config = dict(
    d_mlp=768,
    qk_norm=False,
    tie_embeddings=True,
    lr=0.00254,
    beta1=0.95,
    lr_head=0.0072,
    schedule='wsd',
    decay_shape='pow',
    batch_tokens=65536,
    seq_len=1024,
    dataset='wikipedia_en',
)
Each number is 50 + 10 x the weight over its row's rms, rounded and kept within 0 to 99. Layers, rows and columns count from 0. The size before them is the row's rms in percent of the matrix's.

# up: layer 7 MLP up, 768x192, rms 0.126, rows 550-561, columns 0-191
# down: layer 7 MLP down (transposed), 768x192, rms 0.118, rows 550-561, columns 0-191
# gate: layer 7 MLP gate, 768x192, rms 0.122, rows 551-562, columns 0-191
up550 107:58 55 33 45 51 42 60 72 57 54 44 48 36 43 48 52 55 62 57 57 50 78 47 45 41 53 65 60 65 59 52 57 42 54 48 56 40 59 55 46 44 54 59 70 42 51 50 46 59 60 31 46 56 47 45 54 61 60 58 44 53 41 56 51 53 63 46 49 78 49 62 58 46 62 50 56 65 46 34 41 33 47 50 34 46 50 48 47 36 38 41 59 57 44 41 65 57 47 34 46 56 40 36 48 36 54 59 53 46 47 62 56 40 34 59 53 33 62 54 33 52 45 55 53 74 43 65 42 41 50 48 41 44 43 54 57 60 51 50 43 52 76 52 52 58 68 60 47 40 50 49 28 53 33 22 64 56 49 68 57 46 48 47 43 49 55 40 50 57 46 58 78 65 36 41 55 42 63 54 34 60 54 57 48 51 44 40 68 67 62 44 52
down550 101:59 41 50 59 23 44 42 29 47 42 59 43 56 42 52 47 50 61 34 38 49 48 37 58 48 29 49 41 63 49 45 56 63 51 50 63 62 42 31 44 59 44 55 38 44 41 45 48 48 57 70 48 42 58 48 41 46 64 38 52 39 53 51 31 30 47 57 32 55 55 49 51 57 46 56 26 38 58 49 45 52 59 46 56 58 64 47 37 55 63 50 53 57 53 53 53 60 38 56 47 29 44 49 50 46 42 65 66 77 45 58 66 49 62 36 61 43 39 33 43 62 49 52 65 31 57 54 53 47 63 50 51 43 62 43 73 61 55 57 51 49 47 49 52 58 44 52 28 59 39 59 71 38 50 69 61 50 58 61 43 58 63 51 32 38 39 53 67 47 53 49 39 47 64 56 40 58 50 47 60 48 59 61 38 64 56 36 47 56 41 61 48
gate551 100:41 53 44 59 54 55 61 48 38 37 40 39 41 49 50 58 49 68 54 41 48 48 38 38 40 77 55 42 58 67 59 53 48 41 44 54 69 32 56 50 46 35 65 56 52 53 46 62 35 60 43 74 45 39 29 56 50 45 59 47 54 43 39 39 51 29 44 69 55 51 46 51 37 59 62 79 30 54 53 62 50 54 48 45 52 59 52 51 56 52 51 49 51 35 48 59 46 53 64 37 37 54 38 61 65 60 37 53 60 41 47 47 50 43 60 52 41 50 48 57 54 64 58 54 45 47 60 45 81 42 42 48 43 57 35 49 33 42 67 41 69 60 57 23 48 43 42 63 52 38 38 53 61 41 69 52 48 45 42 50 39 42 57 49 57 56 36 46 48 68 68 63 61 49 44 48 46 56 56 51 50 51 65 55 64 53 56 54 49 53 39 36
up551 102:59 62 30 54 40 27 75 56 49 49 72 44 48 65 55 51 31 57 34 51 58 48 78 40 68 51 48 35 71 66 40 42 62 57 47 62 35 53 61 45 39 60 42 51 66 49 54 55 48 38 38 37 60 35 59 33 46 50 61 36 58 47 56 33 45 49 47 48 39 40 54 53 53 42 42 54 60 42 44 44 53 46 69 53 46 27 42 51 46 60 53 42 50 55 50 55 64 46 41 43 49 56 51 45 44 40 51 46 39 33 47 54 49 46 58 63 49 39 52 55 45 41 52 44 56 54 48 38 47 51 39 57 53 44 47 52 67 45 60 70 65 41 61 45 58 43 39 40 61 57 49 44 58 40 38 52 40 34 43 48 49 48 44 56 54 39 41 56 54 46 51 40 53 52 54 43 43 58 33 25 47 80 61 36 55 62 46 23 47 47 55 39
down551 102:49 50 40 41 61 47 49 36 45 51 33 40 49 37 56 53 49 36 32 52 48 61 47 59 48 45 58 75 53 48 43 63 68 77 52 53 46 59 43 38 51 39 41 48 44 52 42 43 44 47 70 43 60 60 48 41 52 66 60 66 44 53 46 43 56 54 47 41 61 48 25 46 35 55 39 48 51 47 66 64 46 52 61 66 70 56 35 60 66 37 47 48 47 62 47 48 60 71 44 41 57 41 65 59 44 67 51 63 61 57 64 64 68 69 40 55 48 37 28 62 55 47 45 46 28 46 56 56 49 43 52 59 52 46 50 49 47 62 48 55 44 45 53 46 49 43 55 46 37 54 38 61 69 40 63 30 57 52 60 43 54 38 44 55 44 47 55 45 56 45 53 41 40 44 48 57 59 42 51 51 47 30 37 43 35 39 46 43 78 55 66 57
gate552 101:34 63 43 33 74 41 52 38 35 47 48 42 43 49 62 41 53 31 50 49 45 36 53 63 46 68 35 42 54 59 55 67 46 56 54 55 57 63 59 47 49 42 56 49 59 50 67 52 56 59 29 51 52 44 51 59 48 46 46 50 50 38 58 47 57 63 60 43 41 55 54 60 70 60 60 58 42 47 50 51 56 62 54 57 52 64 66 68 43 39 41 50 46 32 57 55 51 55 52 53 33 54 55 38 67 45 35 56 45 39 35 59 39 41 24 43 47 56 63 42 54 52 55 44 73 48 41 44 57 68 38 45 41 41 27 53 43 48 44 43 44 55 57 29 60 43 63 46 49 55 52 32 57 57 70 61 41 43 40 60 47 63 35 44 58 66 54 61 52 30 62 42 55 69 57 36 43 52 48 37 38 55 49 44 40 50 52 49 51 63 55 29
up552 103:56 42 55 63 50 58 38 70 60 55 66 64 45 55 35 52 61 47 45 52 43 53 38 66 62 45 36 56 64 57 34 43 31 50 58 51 41 37 53 59 34 49 55 42 38 42 55 35 54 55 58 44 57 57 52 40 49 43 47 58 36 62 42 63 61 51 49 56 46 43 48 45 60 77 64 68 55 53 38 50 44 49 44 65 40 50 58 35 38 38 56 42 44 51 52 55 46 43 60 62 52 57 27 57 51 68 63 65 63 52 48 40 43 40 36 59 48 51 46 56 55 60 39 72 52 53 63 39 43 36 52 46 48 55 63 27 57 41 52 46 66 65 32 43 52 35 63 47 43 63 43 51 62 47 55 49 38 39 52 55 54 51 49 39 47 32 48 68 37 53 53 42 66 34 41 63 41 39 77 55 49 40 59 36 34 60 57 44 43 53 46 59
down552 098:58 48 63 40 50 44 53 61 39 62 46 49 50 39 45 46 45 58 54 45 52 54 51 58 29 44 46 51 47 37 62 51 52 44 35 59 55 35 57 50 63 61 48 30 63 43 49 50 25 46 50 57 54 56 48 49 37 45 56 48 43 58 35 46 64 46 44 56 48 49 56 61 46 50 45 35 65 59 43 47 39 48 61 70 69 44 35 36 53 44 35 49 58 68 37 50 37 40 42 54 44 26 63 26 63 43 33 37 65 49 61 39 57 67 58 50 41 45 70 27 51 48 62 54 43 49 44 63 57 43 32 55 70 45 38 53 33 70 56 41 52 40 51 30 56 60 45 41 63 50 56 64 50 56 50 54 54 48 56 32 65 57 46 49 51 54 52 48 69 60 47 66 38 45 45 51 60 36 36 52 63 53 51 55 55 31 52 40 57 57 49 33
gate553 101:54 52 49 34 45 66 62 41 46 47 43 43 47 33 62 52 68 47 39 56 45 58 65 29 46 50 49 51 37 31 55 47 31 46 45 62 51 52 41 43 49 51 54 54 49 46 44 36 45 47 47 46 69 51 53 51 58 43 42 57 49 39 59 49 39 67 38 59 44 66 44 37 47 49 52 40 33 55 74 49 67 49 60 47 47 44 65 48 46 52 56 55 31 48 51 40 66 37 48 64 46 39 39 55 62 52 49 68 48 62 55 40 60 45 45 55 41 47 42 37 46 56 61 64 49 45 46 45 52 46 63 39 39 55 44 58 34 55 38 49 34 32 44 47 56 54 37 44 52 57 42 46 35 62 51 48 58 59 47 66 60 57 73 64 41 17 43 42 58 54 45 40 41 38 45 18 40 64 48 62 69 49 55 45 42 44 46 46 61 22 57 47
up553 097:45 46 20 33 41 48 47 36 41 40 69 67 62 49 63 65 67 49 58 53 43 53 37 63 43 49 49 56 57 48 42 49 32 64 37 43 51 44 54 46 69 62 57 64 54 38 38 41 35 56 64 51 53 30 29 47 42 51 52 30 35 58 56 45 55 61 61 52 60 44 55 68 47 51 57 43 57 49 45 54 41 55 55 37 63 45 75 61 46 48 41 56 52 48 48 52 31 43 69 62 68 41 49 33 57 54 37 61 38 48 53 25 45 45 56 59 43 60 53 58 64 48 58 43 53 61 46 56 55 48 57 57 32 52 47 55 48 43 62 52 47 58 54 61 59 37 52 56 55 32 58 34 57 52 56 49 42 54 36 69 59 49 46 49 47 61 45 77 59 43 52 59 41 47 47 49 57 55 37 43 69 62 51 40 56 63 42 56 61 62 51 42
down553 101:54 61 44 50 61 24 50 66 43 52 67 52 66 67 57 46 54 39 48 46 50 45 41 45 48 39 47 47 34 43 49 64 58 40 40 61 57 60 59 58 51 50 53 39 49 57 60 54 51 73 53 34 53 53 53 30 65 75 50 37 47 62 53 48 45 44 39 61 54 49 32 38 47 71 53 58 47 43 48 33 48 45 39 55 56 48 47 43 46 56 65 54 55 49 46 51 41 35 40 54 54 33 54 52 33 59 46 34 48 53 63 61 59 76 47 42 67 42 21 49 63 53 29 69 60 44 43 49 57 63 51 55 39 53 55 40 54 39 54 37 64 52 59 48 32 56 57 67 73 59 42 71 68 55 42 50 42 56 50 59 50 54 43 50 52 54 48 40 51 54 56 64 68 39 64 33 48 49 45 49 53 37 61 55 45 43 52 44 51 50 56 64
gate554 097:44 42 45 39 74 56 53 77 44 54 31 52 51 37 50 50 47 56 52 57 38 47 70 67 44 66 75 62 40 35 55 53 48 54 50 43 48 54 71 53 31 43 62 55 53 41 51 41 51 63 65 41 53 39 54 53 35 53 59 48 48 41 51 49 40 50 37 55 49 59 51 64 65 67 53 54 46 35 61 34 51 45 48 42 47 65 39 42 44 44 45 53 69 45 38 43 69 53 51 47 53 45 48 50 76 49 66 42 71 52 63 58 33 48 49 65 32 34 51 50 51 39 40 37 53 52 48 39 32 40 58 53 41 69 48 51 59 66 43 57 67 66 47 43 54 52 66 66 22 44 34 52 57 56 49 51 34 53 47 48 54 56 42 54 52 44 46 55 65 44 54 64 41 51 45 55 45 58 56 46 43 45 48 44 45 41 49 46 66 60 61 38
up554 098:48 42 63 48 40 64 64 52 50 48 63 47 68 36 48 40 48 53 63 62 65 47 65 39 43 71 50 50 55 52 34 37 52 58 38 66 46 59 43 58 46 65 57 50 57 56 50 40 48 37 58 81 32 62 58 53 59 48 34 26 36 39 50 39 47 52 46 49 60 50 59 35 58 55 40 57 42 43 56 45 56 44 47 51 36 62 55 42 63 42 41 43 50 28 63 35 35 57 40 50 55 62 73 52 48 71 38 58 54 44 45 52 64 56 47 55 54 46 52 62 77 61 56 52 41 38 51 34 55 61 44 69 41 56 46 40 37 49 48 44 44 53 57 43 47 41 42 38 42 45 42 64 62 39 52 47 48 61 39 55 50 63 64 64 47 45 56 64 60 50 56 49 49 58 50 41 40 48 25 51 56 46 51 37 38 43 41 30 49 63 46 48
down554 100:49 59 69 31 53 46 52 53 45 44 42 45 34 58 53 29 59 57 36 42 48 24 62 33 53 48 63 59 43 31 51 49 44 53 60 49 46 45 57 57 52 44 48 48 45 66 47 62 54 41 50 37 70 48 59 49 54 56 42 67 52 72 50 65 45 49 49 65 48 39 57 28 32 57 53 63 59 63 59 36 38 46 55 55 53 26 57 48 44 54 42 52 56 64 49 52 32 39 57 67 44 48 40 56 58 41 59 33 43 38 54 58 37 54 43 46 65 46 43 63 45 48 76 56 54 49 73 10 56 55 43 42 51 38 49 40 54 54 54 68 50 48 55 70 68 49 48 57 61 49 47 31 50 46 48 46 58 45 49 44 49 50 46 50 49 35 49 48 41 53 54 55 49 49 43 59 48 54 63 61 54 58 43 32 52 36 56 48 54 45 57 40
gate555 108:39 55 50 41 63 49 60 46 56 63 41 47 47 73 37 54 55 60 71 75 65 36 52 55 40 51 51 39 47 60 40 41 62 66 63 45 44 39 41 49 62 45 49 44 43 49 56 65 31 51 41 29 55 51 34 32 47 42 62 50 53 51 37 44 44 56 60 42 54 46 34 36 62 41 44 24 47 52 49 50 58 32 45 58 35 56 42 67 34 32 47 46 59 41 55 55 51 54 36 61 51 35 56 62 43 49 55 53 57 44 46 46 52 61 68 50 41 70 46 57 50 51 46 55 73 45 68 30 48 59 59 54 57 48 37 58 49 58 38 57 60 44 55 50 35 58 46 39 42 49 48 36 40 46 67 65 56 47 46 74 62 41 48 48 61 50 42 57 68 45 44 57 45 40 54 54 57 45 59 40 52 59 63 44 48 58 64 71 46 51 41 36
up555 107:54 52 42 52 44 51 52 45 47 50 52 47 43 46 35 41 48 59 46 61 64 39 60 50 40 46 44 59 33 61 43 46 33 49 46 32 39 52 60 54 55 47 54 58 59 50 45 41 49 49 67 48 44 51 41 63 45 57 57 56 51 45 42 62 53 61 54 45 73 59 61 46 51 34 61 53 59 39 35 49 76 47 49 58 54 38 54 58 61 56 54 48 34 39 59 43 60 52 65 65 46 51 54 43 45 53 44 62 61 39 61 34 41 53 36 65 64 58 41 53 44 52 48 55 44 56 31 54 51 43 68 46 52 54 31 58 33 50 42 39 45 46 40 25 32 49 51 74 41 54 58 38 62 41 49 48 51 60 44 41 43 56 46 51 48 55 49 36 93 59 61 29 54 52 46 40 51 54 44 31 43 77 59 54 62 63 54 52 50 32 63 67
down555 107:48 67 42 61 59 48 48 53 45 66 56 66 33 42 66 46 35 55 38 55 46 49 47 42 65 47 50 41 50 76 69 72 45 44 54 53 42 51 55 50 37 45 45 53 32 58 46 43 39 59 42 47 52 55 44 39 39 63 58 46 56 69 54 49 41 29 62 47 52 50 51 53 52 37 49 30 49 59 52 58 73 53 65 62 40 46 38 34 35 42 57 35 56 47 40 47 50 43 42 55 60 51 37 51 50 59 53 66 42 68 44 60 39 48 58 62 58 63 46 54 39 62 45 62 64 54 50 48 43 64 43 45 37 37 60 44 43 50 46 50 61 58 34 59 46 45 59 57 45 43 41 35 64 68 69 43 72 41 60 55 56 46 43 38 56 48 38 74 39 56 54 43 72 47 41 72 44 42 63 52 50 33 37 40 43 49 56 61 49 41 46 47
gate556 105:70 47 76 41 48 59 50 62 53 66 66 61 62 48 24 53 48 44 44 52 46 53 63 57 56 45 39 47 28 59 60 36 41 45 45 54 56 43 38 39 53 54 60 57 49 46 63 53 49 56 44 61 42 43 63 50 42 51 45 52 63 56 47 70 40 44 41 41 41 47 41 38 50 57 41 52 39 39 58 44 48 43 33 44 52 44 47 45 60 60 44 45 36 49 37 63 38 42 61 55 57 54 35 55 53 50 52 63 37 30 62 41 56 53 53 48 63 63 35 46 57 60 57 42 50 74 61 61 48 54 44 42 41 50 58 50 34 51 49 36 24 40 48 35 71 68 59 31 41 57 56 61 40 41 42 46 54 33 63 60 58 47 47 58 48 51 31 46 43 41 61 40 50 65 42 52 61 69 36 42 46 69 34 49 44 56 55 53 29 56 48 54
up556 103:41 73 58 46 46 49 46 50 41 41 55 43 57 52 53 58 38 43 40 49 82 54 50 40 39 37 45 48 53 46 47 46 57 48 50 55 47 64 55 48 47 73 61 48 27 38 35 57 54 61 69 63 49 30 51 41 30 43 50 47 51 53 57 56 58 43 55 58 57 70 52 56 42 53 51 43 37 55 50 62 41 58 34 68 37 66 37 43 66 57 52 50 62 55 56 67 51 59 51 46 52 73 36 39 53 57 43 42 28 44 48 39 42 54 58 44 47 48 46 64 61 48 39 50 60 55 54 51 46 50 44 50 44 34 60 38 52 29 42 46 48 47 41 42 71 39 50 35 52 61 40 43 40 48 37 48 46 49 60 66 62 33 57 42 46 32 47 49 23 42 45 52 36 49 47 46 54 67 41 56 37 55 36 63 49 52 49 65 33 44 36 40
down556 105:73 61 37 50 59 53 36 46 47 48 43 54 47 58 54 45 62 59 64 48 49 56 36 33 36 52 58 52 67 48 51 48 62 39 66 31 61 76 46 58 43 42 39 52 58 67 56 58 43 67 46 61 55 57 45 48 52 23 64 43 22 27 50 42 46 67 46 47 73 64 51 51 42 44 36 55 59 55 44 54 65 47 61 52 44 47 47 48 48 54 55 54 51 54 55 54 61 51 66 54 51 43 67 57 53 59 60 65 38 54 41 60 48 37 55 58 39 53 39 59 42 36 39 43 58 50 55 53 39 51 61 50 68 49 66 49 51 54 45 55 57 41 44 45 32 41 50 48 51 39 51 50 51 41 47 56 48 36 56 75 42 58 40 61 39 56 71 50 36 55 46 55 48 36 45 58 59 38 70 61 68 38 53 44 49 36 54 44 61 56 45 72
gate557 100:51 60 57 42 50 43 50 56 47 42 56 41 53 44 48 53 49 46 76 33 51 55 47 41 64 52 52 41 50 44 51 48 43 34 63 59 67 74 36 48 53 56 71 58 55 52 30 56 53 60 67 47 42 27 52 49 39 61 59 37 55 56 43 55 31 46 34 56 63 43 55 44 61 62 68 40 50 61 65 35 37 37 50 40 68 50 34 32 41 47 45 55 47 36 54 55 37 48 55 41 42 47 51 49 61 52 59 65 40 39 53 66 35 48 44 72 56 68 46 41 54 34 41 49 58 40 52 79 57 44 54 41 64 63 39 40 67 46 49 58 53 61 60 49 54 52 50 53 49 39 54 59 61 37 51 54 29 29 59 57 46 54 51 46 48 54 45 55 42 46 60 49 58 41 30 47 63 39 60 52 50 58 36 62 50 60 67 41 48 53 39 48
up557 102:41 39 31 49 34 32 51 41 25 43 53 67 48 38 48 61 35 30 56 49 62 58 34 57 51 36 53 30 46 42 42 40 54 57 56 42 52 31 51 49 46 63 48 68 38 48 65 66 33 34 43 43 51 50 37 59 35 57 42 35 52 54 53 49 55 30 42 51 43 43 49 34 44 44 61 35 51 59 26 71 31 60 40 35 55 43 50 41 60 64 62 50 43 61 43 55 50 49 44 54 62 48 45 48 35 34 41 47 51 31 51 58 54 51 52 29 43 51 51 40 54 54 55 41 36 43 45 66 37 52 55 48 64 56 40 47 50 42 53 52 37 49 42 49 56 38 69 49 50 61 63 67 62 50 53 46 53 47 63 53 59 60 48 39 49 45 50 65 50 57 38 47 58 51 47 59 34 44 54 42 44 57 38 36 47 56 48 74 59 59 37 44
down557 096:46 63 51 43 38 68 37 33 44 70 51 67 43 36 45 52 38 69 40 57 44 26 49 58 42 55 46 50 43 59 54 37 40 54 48 63 42 57 66 45 59 37 59 40 52 37 47 45 31 38 23 51 49 57 61 41 59 48 60 69 49 55 28 45 60 74 54 56 41 60 55 51 48 50 43 49 39 43 47 45 57 72 52 68 50 50 66 49 66 51 57 56 32 41 34 67 49 44 44 46 59 57 40 41 60 48 46 53 50 58 48 49 61 48 32 51 50 47 37 62 47 49 47 49 49 52 48 44 60 49 48 59 57 48 48 60 51 41 45 45 49 44 52 60 45 63 66 42 55 49 55 56 30 60 49 56 74 42 39 51 39 54 47 62 44 42 67 33 37 66 66 49 39 54 60 28 48 58 25 56 54 49 61 60 42 66 55 46 45 61 53 47
gate558 101:55 64 50 37 66 54 46 49 38 29 49 50 44 49 46 53 57 46 75 44 44 46 46 49 42 63 43 57 34 42 63 65 48 40 50 53 59 62 50 57 40 27 44 53 57 32 58 61 41 45 38 45 44 55 68 36 51 47 38 60 48 38 26 50 49 59 50 44 52 49 49 36 42 47 56 78 51 43 59 43 56 59 48 56 45 46 53 51 54 58 69 59 42 55 52 51 66 52 53 62 59 49 46 68 45 27 50 44 56 34 41 49 56 49 47 60 41 43 66 41 51 59 54 59 62 52 59 53 59 54 45 54 52 56 60 46 52 53 72 56 54 54 41 40 52 51 56 70 40 24 57 67 59 54 59 64 59 68 40 59 48 38 50 59 66 48 37 65 39 43 37 38 66 44 58 44 59 42 52 69 56 52 61 47 53 46 69 58 32 49 79 49
up558 103:50 59 56 65 54 41 56 50 37 58 50 51 57 41 38 53 35 49 51 46 48 27 65 50 49 47 62 51 63 43 53 58 44 63 77 52 49 44 59 38 62 64 58 32 44 51 62 43 40 54 40 45 69 61 44 70 64 44 51 53 63 71 51 45 39 46 47 26 41 59 43 52 44 50 26 53 49 52 45 57 39 61 56 60 55 31 28 34 53 51 49 46 49 67 51 31 65 50 50 39 31 28 40 35 42 51 42 60 55 51 57 43 55 64 59 53 52 59 49 50 46 59 55 38 69 43 56 40 45 63 57 58 34 45 54 42 51 55 54 59 54 47 46 45 66 46 50 49 62 42 39 49 52 39 59 58 47 40 46 42 36 51 73 55 37 38 47 58 52 40 56 39 60 50 23 53 42 61 55 47 44 44 52 29 41 52 37 65 37 54 57 54
down558 105:53 47 51 42 31 45 47 48 56 41 54 63 49 49 38 52 70 60 63 59 71 36 54 60 53 30 63 42 42 48 56 33 55 51 59 38 43 60 40 35 43 50 48 59 38 51 44 59 40 47 54 57 67 35 49 43 56 51 65 67 45 50 52 50 43 37 65 53 31 59 38 56 54 55 80 51 40 51 57 51 49 63 42 47 51 43 55 56 46 66 56 62 40 57 60 41 37 58 42 49 42 28 57 20 45 35 27 44 37 41 50 50 48 72 46 43 55 40 60 47 51 49 46 50 63 66 48 65 56 59 64 33 41 48 52 38 70 59 51 54 39 47 52 46 52 45 56 53 59 67 59 59 43 49 58 28 46 59 53 59 53 46 51 57 40 48 59 42 53 45 35 50 32 45 62 46 48 34 28 50 62 55 45 61 62 52 58 46 60 42 61 45
gate559 099:50 50 58 61 58 57 39 30 50 53 58 43 29 41 45 54 34 24 36 47 40 37 35 59 54 57 40 64 52 48 37 65 45 66 61 17 49 52 55 57 63 42 51 45 50 54 59 43 34 47 56 33 56 39 51 39 54 24 51 51 33 47 26 54 69 56 34 56 47 44 46 56 59 60 51 41 42 48 54 58 66 57 41 54 48 28 63 55 43 44 47 56 36 43 58 52 36 57 54 52 41 65 50 46 57 62 53 48 55 68 54 50 46 55 59 51 45 41 56 51 55 66 43 53 46 57 71 60 49 42 62 68 44 52 56 50 39 67 54 52 56 44 56 55 42 43 39 42 45 34 48 56 42 66 48 59 44 47 54 62 38 71 54 53 64 59 39 52 40 40 41 55 43 49 58 68 65 38 56 63 44 63 65 46 42 55 51 49 48 43 65 45
up559 099:47 68 66 49 51 47 63 68 44 52 52 33 46 44 65 44 51 61 63 60 40 45 50 47 45 53 61 40 41 44 63 62 49 39 53 71 54 39 55 57 43 47 68 39 45 51 44 47 72 58 47 55 35 56 51 54 34 39 32 38 43 35 40 46 53 55 51 44 32 56 60 53 42 44 52 52 57 53 47 47 44 73 45 61 48 65 59 38 40 59 58 55 58 50 37 34 55 49 66 54 18 30 52 54 33 49 56 40 74 63 57 50 54 40 47 53 51 53 52 52 32 33 45 58 54 48 37 56 31 37 48 54 49 60 58 41 67 41 49 50 52 53 38 49 58 47 55 59 46 47 40 54 43 53 58 45 64 48 40 63 79 61 56 57 40 61 63 46 43 49 50 54 56 39 44 34 56 53 49 31 61 57 51 54 62 35 64 60 33 65 45 44
down559 097:40 57 42 43 57 51 53 42 36 47 57 42 49 50 46 61 41 76 69 31 54 66 59 63 75 52 51 46 47 46 60 47 55 47 60 19 51 40 60 41 61 71 57 62 48 62 40 61 51 53 51 35 49 63 29 53 65 55 49 58 40 63 64 47 38 50 19 48 58 77 41 48 60 45 46 50 46 56 56 45 42 51 51 63 66 49 51 65 53 40 47 58 57 54 36 49 56 47 56 38 35 45 70 42 56 43 47 35 40 50 62 46 67 68 65 65 60 50 24 54 43 55 50 44 46 51 43 44 52 50 62 52 48 47 50 31 33 58 53 43 42 45 44 64 54 37 63 60 48 45 55 61 51 39 53 53 50 43 32 46 56 50 70 64 47 32 37 52 42 52 53 52 51 46 56 56 47 50 47 45 39 50 45 62 61 49 58 45 54 58 44 38
gate560 096:33 29 44 34 52 62 39 41 58 47 52 61 57 48 49 56 51 41 40 38 45 58 37 59 39 50 53 41 46 61 68 32 32 58 38 47 59 56 43 30 58 50 63 53 39 49 71 49 57 47 56 60 34 50 41 46 53 52 36 60 34 55 42 34 54 46 56 29 53 44 74 44 65 27 52 53 40 48 45 50 51 27 54 57 70 46 45 53 54 34 45 56 46 39 47 57 55 62 48 70 43 56 50 47 29 67 42 51 37 56 41 40 45 44 35 50 61 45 55 45 65 70 48 72 55 41 39 47 50 79 46 55 51 50 57 62 50 38 56 56 33 60 43 59 50 61 57 44 40 42 55 57 58 33 46 50 42 59 61 55 64 44 64 52 52 48 46 40 55 51 58 46 50 41 42 67 55 56 61 65 64 61 58 47 50 43 36 60 60 48 56 49
up560 096:45 42 51 52 42 50 57 53 68 44 36 50 59 53 56 40 66 44 73 43 44 44 54 52 49 70 40 51 46 48 56 56 46 41 59 60 44 54 61 64 38 45 54 51 61 67 53 46 50 37 43 38 36 47 41 51 28 50 59 64 49 58 60 45 61 58 54 50 49 43 57 43 37 47 50 49 52 57 56 46 32 74 56 54 51 65 55 33 54 39 61 38 46 55 61 33 41 61 46 55 34 61 41 62 40 53 43 43 36 50 54 57 45 47 49 56 72 43 27 36 48 54 55 53 41 43 49 59 50 42 56 71 45 63 40 60 50 51 65 34 57 52 27 57 50 68 62 49 46 30 55 41 42 42 39 43 37 45 48 55 48 57 48 58 68 34 42 37 76 62 56 34 39 41 64 56 64 40 37 56 70 57 68 49 46 58 56 36 39 40 49 34
down560 101:64 38 47 47 73 46 47 47 65 57 55 45 62 66 55 65 33 59 48 47 68 47 54 38 35 37 46 46 45 44 50 56 46 54 50 42 42 29 52 51 60 55 65 35 47 37 44 55 61 53 42 41 44 45 54 54 51 59 39 52 42 42 53 45 41 47 51 51 56 70 43 61 37 58 46 41 72 31 54 55 50 47 54 45 62 37 41 45 56 51 47 47 57 58 40 56 49 39 56 56 73 37 59 56 30 49 46 74 59 51 50 41 34 47 69 44 48 55 53 54 62 40 50 59 43 47 60 44 51 54 45 64 43 52 44 41 52 29 41 59 52 43 37 48 57 64 48 55 49 57 46 67 45 53 41 32 72 59 53 70 34 28 71 52 36 65 48 55 52 47 53 58 48 49 33 70 51 64 45 59 52 47 52 59 37 37 23 50 64 60 69 50
gate561 103:65 57 57 60 49 49 41 76 49 41 40 43 55 47 56 53 39 43 52 62 72 53 42 46 39 56 54 55 55 62 61 66 35 51 47 40 40 76 33 47 42 42 52 56 60 47 53 60 55 56 48 41 59 53 58 48 53 48 58 47 67 52 38 37 50 35 49 57 49 51 46 60 64 69 48 63 24 59 52 68 69 49 51 42 39 54 63 46 44 47 45 71 53 45 53 55 47 34 55 77 49 41 53 50 50 48 41 52 45 45 37 63 63 49 67 63 54 58 56 47 66 48 41 49 49 58 54 52 58 46 54 51 48 49 72 50 48 50 46 59 48 35 36 54 39 49 27 58 42 45 46 76 52 64 64 35 62 37 30 54 52 54 44 56 36 49 58 57 32 56 49 53 35 39 45 44 62 46 50 66 50 59 63 26 50 50 54 43 62 58 48 33
up561 106:60 44 36 47 66 66 49 55 55 66 46 57 51 59 21 48 25 51 49 34 58 47 58 51 55 56 52 54 50 54 57 45 46 28 42 48 45 46 59 44 59 33 58 51 49 50 54 44 53 53 59 51 39 35 36 57 52 51 42 62 49 44 63 44 49 46 32 37 59 52 65 53 55 41 36 62 68 49 60 62 54 44 26 45 51 54 56 52 54 67 51 20 64 59 46 46 35 60 56 35 36 75 42 54 42 58 40 44 51 64 55 61 60 32 53 59 39 57 49 53 34 38 41 51 65 51 43 58 61 39 37 54 40 63 43 50 51 53 47 48 56 73 58 50 50 57 58 59 38 51 67 42 45 41 23 50 74 65 63 35 44 54 49 60 60 43 56 56 64 59 51 49 62 59 42 50 55 47 66 48 48 50 41 60 53 52 58 48 45 58 52 47
down561 108:58 41 34 59 37 51 59 44 49 65 47 41 51 59 57 37 53 60 41 35 57 37 65 37 36 50 61 52 46 51 48 63 38 57 45 51 46 46 58 54 49 51 68 58 40 77 29 60 42 67 57 56 58 61 35 48 40 55 65 43 35 59 48 61 49 55 50 43 52 60 45 54 46 43 33 51 48 54 48 60 54 55 68 40 51 40 44 55 43 34 32 25 36 46 56 55 57 52 54 53 55 44 24 44 44 57 33 43 50 69 46 60 48 50 52 45 40 27 50 41 29 50 43 49 35 61 49 45 41 57 60 55 43 52 54 56 47 62 42 44 43 42 61 48 37 61 49 46 49 60 67 31 44 45 44 62 65 67 46 64 50 56 39 49 67 56 55 49 47 27 61 45 40 58 48 59 38 33 63 44 65 33 61 39 32 44 44 51 47 53 41 58
gate562 098:53 44 52 37 39 53 55 59 56 50 51 46 46 39 58 26 48 60 57 61 42 52 39 46 54 77 47 37 50 58 55 37 49 59 32 64 40 61 69 51 59 68 57 51 36 43 33 40 50 59 51 49 56 65 36 49 54 57 47 54 37 40 42 45 66 53 50 69 49 39 64 31 54 40 71 40 51 42 44 43 45 34 59 50 43 58 64 67 52 52 60 58 46 39 55 41 49 44 68 49 56 64 40 60 49 21 30 51 46 57 30 53 48 56 56 44 54 55 49 41 39 36 44 57 40 41 45 44 48 47 24 37 37 64 68 66 54 59 40 37 45 46 51 42 53 58 67 35 52 44 64 62 51 51 54 43 53 62 57 58 48 47 64 59 44 46 32 42 46 53 45 50 57 51 44 49 50 45 51 46 21 53 63 51 60 58 46 35 43 60 49 52